{
  "n_layer": 13,
  "d_model": 224,
  "n_head": 4,
  "n_kv_head": 4,
  "head_dim": 64,
  "d_mlp": 896,
  "vocab_size": 1644,
  "activation": "gelu",
  "norm": "layernorm",
  "norm_place": "post",
  "norm_eps": 1e-05,
  "positions": "learned",
  "qk_norm": false,
  "attn_scale": 0.125,
  "bias": "all",
  "tie_embeddings": true,
  "parallel_block": false,
  "init": "trunc",
  "init_std_qkv": 0.0244,
  "init_std_o": 0.0,
  "init_std_up": 0.0244,
  "init_std_down": 0.0,
  "optimizer": "soap_variant",
  "lr": 0.00145,
  "beta1": 0.95,
  "beta2": 0.95,
  "weight_decay": 0.17,
  "lr_head": 0.00938,
  "grad_clip": 1.0,
  "warmup_steps": 200,
  "schedule": "wsd",
  "decay_fraction": 0.467,
  "decay_shape": "linear",
  "final_lr_fraction": 0.0,
  "batch_tokens": 131072,
  "seq_len": 1024,
  "doc_mask": false,
  "train_tokens": 601700000,
  "steps": 4591,
  "dataset": "wikipedia_en"
}
Each number is 500 + 50 x the weight over the matrix's rms, rounded and kept within 0 to 999. Layers, rows and columns count from 0. Numbers have three digits each.

# up: layer 9 MLP up, 896x224, rms 0.063, rows 447-469, columns 112-167
# down: layer 9 MLP down (transposed), 896x224, rms 0.0576, rows 447-468, columns 112-167
up447:439410455484461542504409429592596491527431492582484472423539466474458487540520499505479527524580450375524430440524475566585465441481407505551500544510593484558441561503
down447:504446461490480502432525500505527404429515499548460505487591517471552453436483570489519481497596403492528500463526472545467504497540463480572466509534547468478470563494
up448:424492557617551573540423507534588454463539520491414544416503484434521451539580494513386470513414523500601537495510545591448604525565492495547562460448554463489479530471
down448:417554467537539514565506483489429565530559534534437559436496496358628539464498489516451538546446514517524516483428545494438582465529515455528502475516419552491470572472
up449:549583510436445432480471471509471471543454465466430508529547564487551500553511500545463545439555547518482449524435511559389490552511606448465515508445554471442584467437
down449:479463540463622497464515478482503429528446482510564489559472422511452495480515591438484537534533500444541423500464525488516496524534548534507424522631558509523470492515
up450:630465428453479511409448524588528500506526521568512520502552431534528506492494421526576523501507500534537515428568397517539631471520497446447537422462496528506477548440
down450:426531543461492516495457536510455456453481484507452500434550513511456575463564593588513474518531440515405554491475519442537488489516595435484494387499555556549469518626
up451:541536435482499441504499470520576470502458454526526509570417453473420461433486529489568552439482482442464532509516510482440515523525462557550450453524526541476528555573
down451:596451493566507483491501440416479560545518452517593495424469486411443490553429490542451586443560568487473569523508481465474499544414529536576431526505559535486434529410
up452:443612469566467494455485478521487558494520603473470538522474489521509529575587494586505489562507498486477511537516475575420504541487569502500435486543593470542521462409
down452:493560444491551447445527443560512440556562459464428515475473504553622498519473505551439525511471481523471443486558476517556481465534548448438535432503567551507501418560
up453:490493470577456511504535424478487514508473479511565447437524556509509404529545557569477523530519518546476515540596486425532518536618512482547514475515577483499469489444
down453:413513463523482413553397496481466528530478468490479516440608466412541550504428451492521542511410421559529423646470494488469450406495478488554561493599412475534463472490
up454:478559512398516488532472520386410494497576536500407549379462489559617477526464488469423496481616514482476604518504582524521424470466463514539497438583548539492542610511
down454:576519483472505525507481504517485515438457585433518515579524556472464446551519402499586511493476550489416540418576455484518558456442419445470518531461449576607517422432
up455:437470518558478474558481552498500466576486411418442641438494538528552485454420402493461363523413560463534578478506503514485563359445454471523435497463540454418456520550
down455:550512467584531512443529482537506563569557505413535576525449556394471495479451510527534539591506465419477468421561514469541488438536463432475454469504466466505534397495
up456:522506468526557453501566462480459502428526537466443520423380513506576621442482555470498443408518473536537465534503498540502476440514513524540439458543552460456496453410
down456:465502495563438449482510412582589463474476431514563490440579482596550536434552451589500522584548567506491459411394546498480550475487578488495529436538491527507450531550
up457:496528412499461455508445449495521464522446528504559418571567464582502556490459507494405434551465426520517425452504573507450457540496508411426586490500545506517428483485
down457:464519449551445528506545434440541482413487513490550480502524460438485406514516543539480494532460453490515520500479570485494532442516483565591497572451377505541558486496
up458:577500468477485469565511556452570446464469523401459623525540437580476502491456553478615524499537513442446428566486400517509457487447489524487421502539460501461510487505
down458:445580434419579497409443528511525476537560527568527582478498440523405533436474510518498515466505538516470605492462496549452488451483495558516527446535529453503552565455
up459:489492555505523446518541480563507444471540543611435507555402491510497508521538534465492487499520592546489512502521518505548477444472533485548546444523548491600530528465
down459:535503536481383481444467505508510472532493498447473475598449468529578499527465483542493473520542459553580528512539572548469520482526514433507479482485495518462418502510
up460:504486498580469521521505428473536527503457498507495505510554561392523440403560485565521544529490436480515586463477581429451595490544527440489456533563453446441515535497
down460:543525435507454575519502497498412401502520509555522481548472487435487577557471518529528551554461393552477419470440477508441494486490540514550484521449614494536550502474
up461:473555541457468521529607551460588517510483476506531498464437517520434466465493554512514547470555523487467491407567467513463590559542405595451514553490460561429469506503
down461:523527366456468438548499513495610508555519565491483535502582551495534495509512419527483462504461538524592477443435539496468508482497593557539584548471446579523489449498
up462:571502548513496381532504471533510568527534519454480404494507445529498471502516487476477562481485498472408449527558439473482455497510399517549449491578421449498499433528
down462:562546480517502428482606554403462521496626536532402515472508547566427461480466586494506357462415519543533460450564525511559457590522457536477468495436586496457485523481
up463:480546553570566406587521450447517615462485573546444504627531557415467443548545486424458494488513422502495562475551596546495490540498433496509501585431473448617543505456
down463:453508547567551509549459547481527513478591519493505556587552474546520410515474505464470471461483543515433611420539432543530498444472489490529493409444523562446440423464
up464:467495485474542528564530545463511533529436431485500502525496585463510538518531408590519470566441538521487554481530452492520447568459537400449535636396564613527509450494
down464:474508440498415510463545514561475456557505483483474529492465445544506576490463485492509473492485559517481497450446488559522508541471528510531445461604487506566473534518
up465:451465564438547467480514451515468496647598526546552480551475444516536476477503565509470512465448478544451525431413499488453532615532417453526520454623467545499500437508
down465:585397523442468504478557504556464639439504438545424532498447528573437489524378507532530439503446468456434554544478554557528521461506548437466490545449493545458514527573
up466:466471519584543479578520440513506501530472531437480484464454534438582536563558501579494413481536554439514463538439501404538460485524514465558487472553470486496538373443
down466:506586446506447483463404396514453495471427618517477491482529501527428602610484367500585563534472490484530534451432422502498507596478507554515546491439538549535469473536
up467:567544613555517530531506489507501429597548504466488504459461501456444491539507408504436472588362585477527513499554500419468468414572515476538475536521576536469450429481
down467:447488523584578488515363479584491435571497484520470491496496494491465558577560511523391527468468516528469501521540390486423492578514658553423463603441570552479511552483
up468:460521538497447432532558449518545429550549523522552532479497534506463462396517497547489547484490445494503497414454541492462515563464591447433508540477596462535476518462
down468:538491465493429551447563530561508455549553536523472453411469474607528465546487535539504515522494526517562538487527507442554548574481423622435493440395543606439449603532
up469:411450437484457613551537514384590456479526433536493530496530483452595503536494575549492497543605544525507505425465478490536503555454508500487564571578479478570424504571